{
  "head_dim": 96,
  "activation": "gelu",
  "attn_scale": 0.102,
  "tie_embeddings": true,
  "init": "normal",
  "weight_decay": 0.28,
  "lr_head": 0.00901,
  "grad_clip": 0.5,
  "batch_tokens": 262144
}
Each number is 500 + 40 x the weight over the matrix's rms, rounded and kept within 0 to 999. Layers, rows and columns count from 0. Numbers have three digits each.

# layer 2 MLP down (transposed), 3072x768, rms 0.0127, rows 1412-1518, columns 384-447
457541469449524451533472510463500511473504515457517527544420477482525470525467527487535443512560477451446525597579549483562586464526567536549474528551431477514502510627546506496534494479528452
479433626458508528532484409487561498527505548524556443472481517488512458497528481504519514485549501462539460480526510470547541488464500577457530480510478461466490490582554502503493517428509504
499433568549507566579503542540553515526455520519582438532513546545522471562548555490524501468556542527562424442513519459512388501433580494474504524605498475544460408555517505536425547477456488
469487475511469509491515522510539495504528502502509492483511555505531510436535450500502497501438521503491563479505524476579508499460513493506521505519518469516557547533497554472490479548443467
469424504465406486567446440454562501486466479499451531537473541582441561462451550528528521540552556483461489463527491499507435456520514502497438521509500498464486466589522496504564532538532473
524487460514478470526523535466530475493518485527477454480568577447474465493474472527525478505522501492502525539493515544463439489452483523473530528482481515444478466493519420544418536502475451
506464548516439496461524510540493532469473546558560497557474611548441567489446479500496488567515493553465487466477454551507508467509494529525530476490533488520487528464478470605537495489496502
529475486515499501529544443523483518581476476533494455525473439494496469536466525412527490465484508439415524505497491509536541517423539454529462513460580554538494451474550452524502549432543503
479586534496528505493420548561541520464444480506521432502490538510462541429511472539549533491533487469437515554469463477519520540512530518465535572413543406479432461507518540490485466532516504
494548499537516482493482559516517490536476495429443492519539501448542509451500523459524525474534457550526494498539506532515556507507534543462516428421447495454507577453494520472463462411457536
456516550524515521490492529483550504482458524438491537527547485545469508447534500511455519466485483464500487534532511440460496509523499481485544479476473466573447550430470466389406486579465489
555514514473552486469523495530511490447531449483507446530543412463541476460472497461475548566410472468481471437565463493510505574460448568449589564520476560608497472535431479469457503516492532
496475462463484509455563473441466490511480496471528531498489440487465521461531462544487497458373448549491476446499494539529512525591487512468524538558513503507498465496543520580499559607416527
514457442537459573475524481571491514431510511504626485512421484536454580519471429413524497549520498472479462496488424510516516486481545599506468482520469442526466487463532396508587577483459505
442489486469490458555551441523541498556524475550549471500471490552533483459505441517472546493457511461484447543488410534454542486466499522464476464502564508510431402488519483549485482473503470
455552566528421453507474425528477489513493477510555507513537509542384463550508549472433511485489531512499443526507391515450520502454480565485509458436537545495444487500415496467496380530352541
438496545522514547500461592466544514428446525476470516538462461559502455535616506542418467496550491477498489520508535446424477558540477421524511501457459466450496447445509422541518432504500445
501454462543471493545472494613463442512431551462506490491459504510501528559541454443574467532435479511462474494533469462537514447532475531474451506513483406504485510500469513478502477523496504
537561501503571467519524538506519516403501524571490524524618559525464458474529550487466520526458495467445391540533474518459520466476572453478531536522473521495542453512488535508517454457480494
437455476595562508503532509563532490580474543449559458466528509546485537481490547444472466584536468515558496480545472478555456516533540474531524580473518423543522477545589496560476510437596411
498492406519504512506485505510446509544512444553563463463516460465499543496514472475540497515556464476459508490522481569448561518519473446423513532522512509516533552529561497503501549579509516
488522501491531443479511450512417497523506500540469489476465403580486460495479488380541484481476549491552502546507486472532531466403503473587481532533555480496503485510517411437394518449543601
524572430456583480417475525523503556560520554534553431408491504524539456498556509509432461605490511510512509440566459478480455502496396561478457524424515561509450455482567509480520466431470435
562411555570455452537503542455498527401458521540478558577406501573527547548534450504508576419533514504419520484476535477502556558458476456501486500466431573489494490510560489465461476514454504
518485533506488557410470502482514466544555516458494569507444508481540511539517556523512501460474461516472554470450468495526518569513498525525524412497454516444482447500416507569544477474485514
527556477556551507549573515595526435506423576501502509500506430534494521459453529574485485458416536462467478482459496448434475476454455485549390505584512514543466523507502516452499522433529467
539470477497401579497459485461548477514495492412488497496436514448503484510475515438457480574486576494398534457490519514488491407469506520526561577494452502496503425498562485518452445485527520
549568458453570544484411547501509497511542462492464514456536428415510437424519513466448509520497483457584553473431486474522509493501566464560481530544475509508574437538472503560454503464502424
559545484465488546489473510498476513494519519536499462522507489526566488428459534421499451491508470438456567532475577477456461498495492502494554495535486488536463592466544480438570427422509539
483474551482496519544476517494498481565504520519440441532465483523425430526418508547520516492513472482517509467413531494438452469541505526508506495546547550552423500502464452562566523499499525
475530485460525564443478527492487527452469528479486495498549523530516539522487462471502525467481497528524428488474414544477479495433431421541502502475485549497420518479459525534447435477451494
467462487553518506532535542492482498443472486494492485546487483502527609530529566550473447503530468531538510618495503556534490486543527508536497489421501496490558495458483552509434458510451498
488493485500556443431528414524602420503528455502474558457463489527505452521551453516475490448593527516527509437471512549442455480424416549484464502532518573445509438543525395455437416544592578
480509491477460464585514496533604429485430517554528381538522503485524536579492530548438486523446418428566456449491509508476441460528479499430574519510496561527496509453493466430495590510434541
497504539502483507535450545571543539481639495576568474527445540531489507461519428518462501459473527536503561483519521480486503448487472586528521458506461537487459493455511551474489492520487560
538490438543514426443499475463453539561492437572512463487481499523497494543496501470497554481448526491491472487480511473537446550504525519506493537469467546494483528478458510501510530563519565
511607514501505417488516466544474469477492420525551530497500481554459534521504532409416542537485453506512524503501511478489543486480497517511520497523480431538523498501534561501563474424510436
509518536506498542517507508488454537436560476497530430522473474511520499492491495569474568544524496493502507429499430511458456504502476451554534512507492513486479534443515447541411504547567517
468605516418507528449499526536501459487584545469502548460426450451468544509540507526474534513489494465514498492495455458493497440583589529514439517494533486548452457416549537486551544440486549
506475494485522539473560502479447498469525481452491532522427491512446392548472503440527533542562553412486532467505456464532495544538542536493564493500500547537556557512505404477484530478491552
493494536533505451473428521499563448455521587532590484509507464527537580513467504568517519568494509529622479480486474478481466565540435474497524490442451555413499569474495494457487514492603591
444519553509460528526462509509532421486480456457589539472518502509505485486485468483504435514565534574519477496473451500451502578443570468534515357483604451464485505491496528536465514531471487
523474528461522459452551503527531520571513533490563495496536511534484587456569518523460521520540492523439488501533436432477502589537519532582522567486483488525493517460560496483508528523475489
513514453525588492505482554540502495518472488538491420458529459528544528487623487566522505435503447482473500460465571495478557490509494467441477442510499556469561467543561524495538499525497490
477533482468472493497515503446478551447488480493478418551546507483510481512537454519493524463502472498508452499551517497512486471492537464531527523443507431454482423516527525454520515521471502
476450474481557471514491463450520404431511474504504515503540518561482520475571467552515417525491447479526477502500490512432612549555473521581516520501527499462453526486518526459472508530508524
450482531514544506517513467429530535505510428457485507525523548490516483479555498456586514447453452458474498509514525479480453496470544479474487515489563474465500426495579481430540513464495433
548482456581556541504513476474539540524432452487519524432520415505484501549470497489545510478495551555503495526509451529475453503456500501556476464460549417475522566488489589548459572459511507
438525506495480533483541558482596477441458519486475486480511524522476457533532467506456435516511497439503527447548467515456543427517458459472445543481517516462541578540472427531533465420460450
540462472520415467492563432466509511514535467497391486507476420475509493477511536480556489509501527487509589473524454518486467501534436490481457570480521492482545412513458496531480465442507510
505501543507508515466583479523549513513524459500510475462526512536515471502466517442490445461532543456418572536573501495567517491491536479500554465452497429573498505450543516448550432525518559
463518540479526480461510425461506518432516441459561485530547532442482412520462497478517503463575562473472471582483549546445389468500495550513508499491517523536536435510474429444467500520445485
527474487474483548608527508483463582481491519459498508519471489388551529506543490533565474600477432515504469593490502444480564562543524488473515470497498505516406526493440456490536483514456530
485390458519513473460481470510536491430557478431513451461514525419483552535480518505495476512544555476488515504509466498474571496489486484486467518513525515390530525477473477467459497475499475
470456533493513489491573466556527494456523476444510580549456498533547455492522512415518509462473513541575541428575499576493479493549537443497504496493562461481457477518432527535473470495469518
471494507523510473515540469492512572504544504539537445584500510493508549533476510528559504532491505461445507508559520490535482484557412472503494464492549535456500503445469454448450535472490406
507583460536520422488383521493469454492547572468593520468491472489564495505497517528517432515508514483458393523562451542521516565518502576517485479461432519476549510435534501496503493436404520
470474523545495494523541461510577539552505552478519542426430510497481505496526595479516503447496517508497466515525539494469533543559519553491514505437559545573487504546488422493456473470490567
442522532476580504457480524525523524541510498492528561469478554452425470528547545619517548467544519491481517472505555465512528516536448546516519488509528493468513532485531480553498438504554465
543526465473521485531496496571424484521557502560441506523489505457457446490478516470484531446522437468519499581426515545530474479528450466483453511408485466531454474404509459468462477516489472
508469479528553455566454502547566535509509479492502488490498436506504446426460501456555425492508512552449516513426432490424439539513484499552472537505502501483500514513458481497467512549524473
489536509497444476483539523499584463507528542555488497464523514387508520433497475554559504562420473575500541512463552508450435484517497525469490507469618614514525467513471497543497432518473463
520564504532514500597522497505438492546479484519485460472543444488521564506442443527565565510497492513550577525524482513454476505511542484514518441494539487460494543445502539465464469502460535
504499527496543498518490501456493480551458417460466518470518487575573502484518546451556494522499523513458534520479471500530575550412500459480511485448543450526535513565583434494475517508532543
467442464513548518500552543454488446527511543471534513517496500434503528473530506514495535552463525540488493509508517569469473531500449504495490479565467480509485501493545496443521552474556512
550546490548456497501526458494485435489445554505510536528572442452450544484477466424521484480511469558428549530465476517462527486579485439527509506534503450504445478526381427490456496529418498
411497480458464479495548518517527491499464487454534592448474411484501481556563551546447493483420445486453422502522470506581472443489453472490502489538429570524468453495455565502548417491505460
507487549568502416532518538478483483460518523464520546496528528491475458466499501541508495550550447497512498474486526529531413428543564464480475480541496472449481538482575537513513598491513465
486434484549520410425505477561487529491427500481452471521454470472507504522464553514513516545494478475448536531507495485480432440525404437396464491533481592534439427432518481442539494523451494
561489507553479515468516545552522460548544544455468459580414470401417518453430518476448545484454583531474525484537483505529483463541500484511503581449491415519484484541519500539552541493461486
377424552513442476496533516501532496437544509535431489492469464517525505444458517529560554495549542547438539491514557575559510469457482524503545473488553556478449514518460482427481554515558426
511563504556417491403498583525481500527581554568457529420513435501468563472512471527501477490559490561450565432474504474513534520557621511505500462595502481457513497493493522620418480461535491
525466463486483495487544462455526493539482559511443476425538524505500525522476479530552558446525489502533428556433540480542461465486429509547485469504524476567522544450508519547480496516453589
485523531496544559481512427502543544529572489477396493503533510477477534475480534562483488504486502555584459454533455533498480554530490537515522489559459534551515478512511546512511509520482455
517516533486492536415521509484552509555489502494460516521477546499452504562488516472456485541518448510417515470494501495534441510495547513496477510418547515468521507474552523466481417490478473
536488512496513434392536582476539484492518429516484511472484487565486442491518454431485473500509538456521436494512447512511442569459510496563507437479522562557454575515500512513441565532472501
473427446458511574487550438552474339487510526507450495562537472498427496597476520457496464463550572482522487469508597546522469504561466437498463459457483538458422455483524477478468527552540489
493466531468485510524565430570524504458529491556508471495489493453521490528580486517494509499609529468530460492471457466539478543572454526545559485486519553528445502496548450457417595511544484
497500507465505518517497531486562502521490491473518490549468505517492444459476446532469535441446477514510448484493500491457492493497541429484427456453540455565496562519505552549551538465486453
515532519496494462544479479528527448477493513537488480503531547457492466509440511472461487427497457487484471511526509480443520496510504482492498551482493456533459466556427531576501411500458573
509507464491547522513483507498513540433393489537473447528553528539468520422466502477477458535478447528543430474534464577550535533528572525490537474411456476461593494509421507543519474516479532
490523483558519492502504496554438521439540492501470496491475575507548529539511470531468478520542474529488484490449470490518522576520467471469464527479458482436506416506470561400486486479520528
471504468552576490486562456488499487497459502472448459497491537488507506513497468406400546469523547449384505459544524456476567478411504522423551477469498547476559543513549528479587456506428506
457512504481513503577464522491472625467432454497504543628484566459508529443503541584522517536476461471485470395560501531466495518480454488536544601488523543524580528531467447473398528408536566
519536419508513569560542537509482537486481510566490477441529534445414478513476475499501577544489572438519445445481492447470499466522550529514498450477533530512475515542491501455545528518531467
551544561426502510475420503498518508490521541520494552515475466507499514481500445510448472525549481567552493464466477559534509501484522526475442542461502462463524475576553489510467507494514519
504498495503518487519480508540499459486542568582490458500528522558458513485504461544519419461507437493529502503537512520543529486538530532513513568460540510526459515518510477452512547523528507
457508489567578532546570481565532475494435451502482519537451497496488532492495503517443516491547474506402544504464474530513428496538506524499481550463506506505573551482532523503535557469508487
534539529519513462516497500467553566528558485549521568441504514486481517512551482453399508562417544464500522514563433462539420446551486464449491548541543396461492405454434523515565529513518449
464543479559527502531509474558468473546494503497534452537490492458480524549518505510540463462496593528468511509491476454544545510540503480473521487455525473444561396542477516473502537527536503
494533497460526511517488429517505590489481518550458461487473456461520508484546516536457497542502460469422501503467532518536500493475529480428547421535412429501469488490450477505553482467565441
530535554466534509535398409491543493473496487498505578531417581455467491476500546481466478536497535381478444505486553559543435492432541511459520495536478529470505471438498568521505458474477434
470599522568588488503375461451530533421435583477573560531545496539482518462549402491484477544500523537451508490478502515569443459404514494456477495453470540437593499490474515497486484542445553
504447456421476483483477444473471507491627482495497545503461493509492508480481529556489480557498529490510493486467535517510447490478481479457391483530510461476478515497539490506562491477577502
440526508521460503520470503527575515524526421524531545551528484550510474464579497525422583516489530471476549493475466502541541435572513448427528418474547487441595513485523504580568519526606525
485561477493431413486539447499534501462567560478551505514482488497508569578543520468497569465439516510472443516519488441481474495477483577528515484480505491472478532499483464514475496468562512
482504521456446579539515465492523465530469507504482459508508459517539526444481485521498495425463557514541515480458535430522477528548476423517505493529503481573525568434540543444525499521507535
477543452441516476532490437516545479471492459484474481503404509516518511480490545498476427515455496454463513478574551440452534568541513452502555460470498450530449547536542513500530533438458509
447450535551467513521466541536503441484536532497487519464463492478477495451507511523545433545558517515519468536521519473477528510523458462509542498530527494483582485488503454557502451556538542
469417587607528442498501433447486517461547479502523515569555534466532456482474522531527516458471444478540524439525514511549517538504472551514497491496450449515497565494471498464445486505493521
472508488506477454517469444507524422405508481461548470471438447575524533535536409434511539480538529479514547529384504571470617525516542526493468497531507489432457503495509493550516419503476475
490520437475476474503571505427521418583525471532474486460484433507534480438492528573566536462535487455527481499475499524475431568488537527562463482534498458553487551465512510517505498520477537
511517445554407586530532500524490433467471516467548488546509539498558539510513500518453499551475490506525523551523528550452499442519478515542559515410497491544493513582522554495495594468537515
560431498526489524424498535513470493491508567554488486437470482458528477521554534492546561526498542507379514490572430526493480507591474498510489569445528563476483502445490515428486526521493542
516512602508474470526481533517481473516524489516498490557475583543486510509504489542460513495526508492507558507536435424524536538509561515527473543553523549511491557587445515502485444434501488
480471530461537525516529571518476510461527539506506476586508529546550473487516475528555480472479484504517495530550536490483573513538442513486436535529568478491453512505470494541488592481530491
448525522512428485490476473503523543540473478497494487487525460507508474466465482495407486544502453545567467417503522610509488508426517429432588550542578463484549521559498543541455521499543565
# layer 2 MLP up, 3072x768, rms 0.0212, rows 1413-1519, columns 384-447
435489477542452525481484454524493490536462500492473474540497537546449528482458537432487571567458569522519493498567492504523489572448479525490519484494485539498491522495540445509471549404486521
465494478482398420545419507444462513448510459575455444439464524466489530554525440456465476570467564572536505477428526558565503512472527604553496467564553454572559477492493452497493448560608430
520490558504477489524470468510500415517482482502460523514489507545492471556497475544536446511534501526518505545533512473535510435475531481454479476459453538508474534474482492460527532436546514
624452558480477491535507571531541500548493546509566505458520470456523501494456564504466514435507401506503511530536574485594560533495413465486523489488485523452491518497462481564562494564529525
499438601487516466448488496503466524533488535518511518485451520555497564535462547478430530498496474487447500538479487524550563454484539490469546544545509483532442555495457500511559484469476484
542495523470543528557457511410424474504456440526469481477518461492520430499450520449562579466529536523546495511556534511517463502441512458543549546528446475449529528515552502420433501528541472
490523538498481513457524513527498461472516545462494569498565489574515534535516466510449515526545479494481486547555516500506503521534472522535515487486456507431498531559459502484493511470442520
548486540397453429567528521534486517532477489520490479477508460490528490525539570503477510482473456498493476498539504470497487502460531540481491501508493472517587617534499490472412539437543446
497492440463529500474546501479549413493510577423434506520433515454535489496498522531444559514579509444596552478504465483577460466475474496523555519533461550539458513484475397580538550545475495
517477511520398559526531521564526422581473443476557526449437538528570454466472522527479530455464498517494443453521485463524559484500445543436523492465449533503499505482459569450492499493549518
495468497512493568433439514474583524506515544461454478482408503459518536544537502485478492519536561537548517526439485457444439466464570489478525524551494507542502468541493527510488480531440570
444502497455448515522484451523574447472434461526473629465536511485500558551545537563505515533519426507541448514465485504519483485466517520491538472525542488495564509485500511504507538499449548
503486486451476497452506504476525506522463443501413469450518535533502575522464466527519482536477467460445457534496504465528530461482511545474531495518522543440485592400466450448457549449543523
527473580481485582520436508516480508445429500408493510479507536454462533462489524468525474459499455500561502481499565461484593460521534472518440511508411518480484514522535543443449512531550534
535404528530479546480507508426469465562431581452436494543550481539472542489472494473535467494560488491382490534441495554529602429492595495505512460511477496466496480485532447476551563495562507
500494559463413438483465451507486508495445485475497511462527480529483456511491496451461528464481478518507453522524531570523575524508469559444495420510478537533564549498474386511440505506475472
521551561467487468484488505464511563501423500506519558435504495528526531559451525417438618542522445508513516510386475459487519442474499519480603527582476558475501513444556453457543455431499487
500433411491532489492429480551444527497456491413464475500510557533518583451442511523458519537480566485526465563461499484505441508526501565461506565523459466500507505471494523437477475510534460
513524522457463534487512501550518475502477451481464468449541483546449485568537504556551446534465495466542543505488511497533468573522497511471516487487501460472539464451503477428533531532500558
531506449538527483504561496554440504451531502523537522520415556568488493511488532467485470524465483487466437536414529517502426588502496554484578479498440519551439484496518427496525492435547522
496453506507533556497535499470507446544485468479471564494451452630483449455537444484510543472482467578516486499438476497503529525530514548490426518499485551532527481453444546474415505576530507
545444500480413473576431474456516515514443500474495489469437483540530535479517507497472549504523482524546482492496466508453459510414553443463503511454498552483562488495549471502496504558482540
503545480443495494558414436516503549519446449498464474486557447492489481473434556439500493533468514488523474553491490586546531481496549520534519518551546457426500488511502542473560502474455546
468456454517453489498530478541540449588509492562520510510483463475480582543451470542476558496503488480502522561506421474467406486515541503493420505504479518547457527479507431470512460512526516
545476554438487522479503496481527466513498497535475418538509488576521506572491510558551487565566464504539549542493555551505511490536503541556523471552473485577530514489489488483429544533465491
539464490531508484524546526530493471451543525567435495494527498570549507489477491482470484387529528427513415569448523505496513539519472501481521543524429476509514569489481475417430487523565473
512511586531524467484533570542505473533426471538492470553512460592476522533444571518504517457516524484419527566538460470459494504485482519508546500491502475524422572493549419461568498573462541
480433510488458548541509479494474447537470483548484501523464557508494535559388478455467473538547479543517458532486547627548482471467502463438531466540496493551481530510552475453500539476576450
516447498502456490442526467483480478512420498497546554455551487505549503514521555470463543545561470454524520502516539505514527477486488526534509579465446511537519550479440565464498497477506507
489425550530545465524518483578463542571503572471414461418540506499452515558534585503515493557497512471516523547375510490525518505499571531509470529568521416465509543495500523465423436473501512
534531483503460605614570447457478502521476490508526551499463493489495548489529427461498511492513479480608554526493559503560543445473506504561579426532496529501527525438522525429476509477523518
456427545522416534527427454426461460516559429599491525512474594472520535499488449479480575471504416555507510473496508495488449528530571453458513541550486463437449518554438486497449535507555516
510482529526423514474462472540474459516496570520489473378535466487482525515477508474499449479435529412497480501466498459520552460534472519483508417486487489510501524555450465535440386551420511
436484490524527565529448543428504521499456526505458487506484475491504478503545488573491504482546514484530485549514537485437442446551598408477476551539448454446478534420480472550487429577557433
513467508495459505475398545484520474570480487488582476501589537516512473503499494523470526454434492531510533512488452465482499550454442571466520576477496534440505527515535448520473521481647426
441517490472489508554470516497489483478558478531433502505467469507455511484518539463491484518543470510524450509491536472503535400573564532563497517563508468474442500527436437472493532490506527
478520456495439545500549495513511523549422473544432503464471498542568499540510518531503478520517537465537492584521496436512482568511432549481515471504562411474475502548479542489528504503471542
481478457415496443515531474463533445599426578576478534482490453480476573545449491510552550508574477496518562517508527504514586488447471461549516490516495473608499478484521435510508569563446505
515559488544462538514392556505526493549438529522459485480515490549485500496509495546479449450475549435435554488532537479572431422408526487539470539514487507557444534476495493530550457524498440
476495526485520465527579499537481513479489501490539552504493455559492530494485504530459468562458458454427479457526491506523524486470456468461484503484455544496450501461527490446454486530489486
497404509520424512548524482521489483507469507484475514480521471525479461531514447541437557510537482567544498542496473488511515457527550554532618466507473484478493418557524491525484571551499509
521507478427564499558434463456461448545460532484482464497520549532560508531465520390511517494513473444486478510559471467502472463529480536534482555546413439475559519479495477446511542458536508
527530492465490539489526464499467399467477515554435524529491426585508471476446475413435487475588532476500485489515511555533514482492473568586516417506447459543526525479441452464460551536446545
494560519532490578496504460487455470507454480502551486535479476537474504514497458544480549497497484523489439491551542480498525461525563511438567582482492520519459531462520401516420464486551493
439453488490503476407452477496475461486538517492522461524499500451506473490465485540553523510455479459534438470489478514620476482508432609509534538527496564561581501471505451479433518516502459
530483515506423560476507410517545505457427591480591510501515478448487496537437539425560460532572487449520555511446523590523512544465476535538573500556458474538537532558493450536528495471501427
489486495500529502503593378473500525501443465462482427450496501445482416495391538493559535444543502480485475471482517523531517530529471524538533460508481505512466445513576400545513453529465490
485494507495464511468514496509548530473478573629449490507529491490525537534494495500500558479538490464532483535562491537498563518514493515553456546469493466564531509452464484493393438539468543
542527572520485541521460556466493480428518530595480500458542485479490479480467500502502486513554491454500467536461506498526541469495563503536591488543431532512488521433526414451557541418482503
520448485498475604421476441518526484479547550499445485446475401555484524449471493516423534544489548560521445464443476553506501594455504534513477495530440508506468528472534498487480500506487491
528524568521507522478478464521493433519519598520511548491494459568493549482479511568500512508532509420573523493550539474508476510448464462473528534520492517489467583542521555491527511558496555
496531471518525479517440512539457472549503457509507551524479545524544447483469471482463492536482522465536486506505526476492461516475502492498460581566431471428466532532461487501445537479535553
460501485565519507467505530506541528546436472556441507534519491481517477484526512459514568495502472454563488590501580487501580477539487536555468515545456598572426499506523482507483640477482521
526416520469447491501433608508470511513477501518412521503536582515444534556495486527442531501539493492569498462485481538570485521489476548524497476513545473447529498529505532469550588452510506
462475480473423524482507590487483493552451437480463521467458549485536489490491518492420434433545547540506477437512487490428488481420547520521518456509584540501586501522511541490536481538545479
525477578391508485468429471468468509518547521546440426587501522495449467491476452562509501579489556508518564505501492459541534527483442431534534483488420544493486420488496468452538513497496453
529523516546465536575528495536513517531506490557472566484500473513456508505522486528495552540509536526444472444519507555525461452462446570476479470550482481571452574502520464465569562439520446
501507456492494515492366522528475547474437566470543558407507520523540512537456490562499548477492485414550499478447593514517446422438519524444475511491461466498564557446462409489496520518499455
521532525468457592510508452497581520517537450444529491496432500536498496469485494480492502538533473448437469485568487466451551422478533453497428501530442495458520502532420487487513523440500441
486456531478537502499519438494485473581559472514439536490489517446551533536550549504507545563460548553570489516433482535496486473450593553502481465562434492590525475535476487539530510506495533
557447521471490490531408443522472486482508450501529396578512468543482559541518519539477471542491463426519475556482535458526452543438558536438501458496470508492512524493566414493592535539507500
515515565470503536508470564441477524556512503483500500569507477557470444545507470549477485520477497454483510555512471500533522486501478538490513486482499511450479522527526477498474557524479537
535495553505394530514522576439454488514478550381449489556415544464467518514482491501544578589524475574515466553488509474445457447515513485462535473520503480510574517514524524472536445449483497
532463537504465494501476459488534434485528486513536434525495512534485494466537502504484454468543521494509422488533488512520541469511519510486477496551530497492502544529465466496476526445482503
540367457434445564488503492466509468545445458465554516468493476522526514475497505519483497496473527532558512486473550493512530488472478609530522455479470529485575483559545525518581513522494507
443555497486491556509509447438511528491511453530480556434490559474514509493512560566500443567495517579487462525513514411478521466590449440489541459487422564521437472433548512443460460556492524
424526514459505559478506520471492567491497532482477502508503460470480520549466562547518517510461504439530472572534530431524541462528493543497497498551444485511485450553564506474473434534517564
465444476414520511508602505523581461458487471569439514488569472552514565494570485497518548534522404502479482550486526519514501531483512645524465507511496492490550499504457513498496577564507472
465464492458530475499490493537530495521437449512440505484491500567540494570529523433511482528497483512457467525500458518475519536491492514526499513489505504512514559488428513511462520534528501
478471497592521491579460580507466418527502505507415527494458547598506481506470531503518504435583466525515481531526518536458411513496492462463572504440497492441427492514488467515476501429473474
462504510489496519470534535520472406490492483532508501548388534549513461579506504493557472529442422439499475602427519484475445471558493476450525597441514482512461496474517425523486539450535508
521543510514570490482518498542498525443490542441494505495464521520619483560469551510528495452512507459517478564488567484466434508527487532498450515532588466453548472448464467560415480498525481
449478503447488543521535462539518473461400506499540549486565591493476530555539483552561552548536518504564528488477474467438515495461515488472516442527520483535485471486516532457525516457512398
494420453536582457531572489513580519474482438415450564526530470557489503453468533454537534455494467548498513544488560542523476487442528540474529514511557500480480478502466572509493522523541507
551519464513525533539489422491502487522488488417543493536512505485452487499448515510510578479482487465445496532530540544469512487412492508505561506604438466496473528530494471474496523436528527
529462466458407520493458522475490553553436523459534521505423549488550533544498435463568495503483485491518513453438538510512455459516432485493508471508459525545507506475524434477526469524564503
539493441521533564569524562487482467491456504483448514524494556540472513469456567545518507456476473508471489522513555513479530533418542492502464500502465464453533488535509492520508468439556389
485539451471481560486501474574562459408517492507448517495472517538480450547563552486470517480574559535486473449464514495560527411504525535560568554576437472451434536440462477475530498512494470
546490570493530505463465560454565511524519456562516536487435457510565523493474522553454446499449466471480475477515492471526463496517489448469503486516446504551471544458498509533509465576499483
547473466514567465553457498516519499598536467524450522429501504552528440518544467522564495541579517540591497504484493484522479532469555468448529531491445522508404488521523543444506492529480614
516496497465527510607458517472523515496503542503475504584566482515501502511429541492508500522452508545462459539454473518554483438515489525499518512545492463450504497446517482489466507549447481
506519467514460465445487445485473542532544507524529512538457468435457461558494485554538514525483489580545467504531521552520493548522457515498508509504474568530486403515522535536527557508508446
565470516562522463479440535525488521509493444492382487490537472476543499416438512469505508435484510540512524502497474479474491513397483604565538521471513501466487497492443519536507554532502454
534469478482435463529448491457561458523479526506571491538440493445516603492448497470462471554494445587503496529489489469467540567568524534503506586537501497496544523476551443435472546506541497
501445542540502498491518567525519472583538496495508480501468507433537451544493527444479508428506544384494542526462436492541427520517495450503546494545547516530521469528542550468507550553488559
510394537527485491533468495505544495451389532511452602505472467538444434475528553443566547516532518509519501514481514496540493541496462496496478440480489521559479564447509506470489523480500500
539518462472475550559467473497455443566477372468493511459488488475576475543459453591550482523488433506558457526467522543473495478511510498513461407532496540465522552547545494486482442483490396
438486473513445514543477531484478509544430492474506461512409517457553437525531520450446499426528455502445489502449595474377499547515433492455555463492426550451459546470473495508560455545554441
483505449441517564553512479522492456471520504520488494445517481523491511496475533522452485434448504389429459603514536535462481494445452547482540521490525510560492526477522494528479469511442496
470540441388467445542421530479522461503523402489479451493511567580433513509488533459441470572463478526549488461518489419531495497541498528516549570548454543568536487544480487496469523503548498
483466499494475480510582504539603426530482495517506517469505532457584570475552482518465580524470445525495455481490506495462482505462486546502486491508473494551448468460446454511540516594581549
541542454451585516516531452528581479532541510560447528397477503471452473422531504501423544452515525543557466546491544494513584568440495505508509448477508485463497522459492533496528554399482525
455402471434458559542557421532480529515524593495472493532415430510574434491492540529532484479499516524499414489462605586497447445459437548534501451517435494448460542538569473451543509403582509
446481510520493408449476509500430454525471500452499548435478557507522505496460466500454528584537427523541584506572467532430517546541397541512544484550403594418523530438481532502426492497451532
509474496457505468518481400432547582473516424444503543467478520546520495461467534512507494605581506411591526530516498491599525505525561394555470586499556534533526461535495540461504484539491554
576518479525497441483566513502489521433451486494532543532483498486515485511478530404534468515508447434533460524468505490569450557497452544473511508513437563505456479528441437499529479479576406
557483506484532466508495503480480390565467475482453545461546460516540507489548529441460515597467527462448451521449508462461454527520452530487451467487446488554481492499490449441442488465521499
482451459464496551491560500501490529483481514496529489471524426480553510521538552417453536564533505483515461511506437536550506491483476501494523505565449445525493538480561490490495495477459461
548450515555446563487548416501557493541470556449514465478469471497438584527475503425415487511578473576448545454505483510555525488441506475579517522477493560537511467439505537527510504457558465
463462504454495484481422470467461434510467468498529497525435506531458487535487507557458553533460496561537515467455478510497490506515460466463496478521436544515515472462424473511538447450535514
430512505510508573489492468513423357467472574437510526468530563504521507589460413511545461505535550515475507520558534483455501541444473476480600470490453581556493469546524429513554555450495494
581523550443481526502487516441456475513472542474459492448487490491440509494479574451440536529466445531508483495544531476505493479514536497549500629498552536523534470482562521436505531522484526
484586491433485493543429451518479444521491534448459503514499542487510515480486456451559417489504482517487463516407459475534456524509527460493495481534364510487512479475531469496582412536529494
534532383460461479556490390467481472497499567475480495473476481552532516473458457433484510538488446569493506525562607496537449460455491542531455441431413465480515530423508512506497561534569494
496521456459536510522578457490506514525500475550539549440549534410449501504424610532496489536482484502457482501496452499508431459480483533537471469524444497514585496478472508473542480428511522
496517412428479524540499524569517445570496478513453530468514455510502463469492480501515512474491506460475440532487516501490511473461556489523465481548484526504418518477493545494535446496463424
492538506494516526493478411575505581504456503515403621457526486534475494533566528480523530525539437441483491443526547506538518504463538471516497554545533509445455539468506453481523502471587511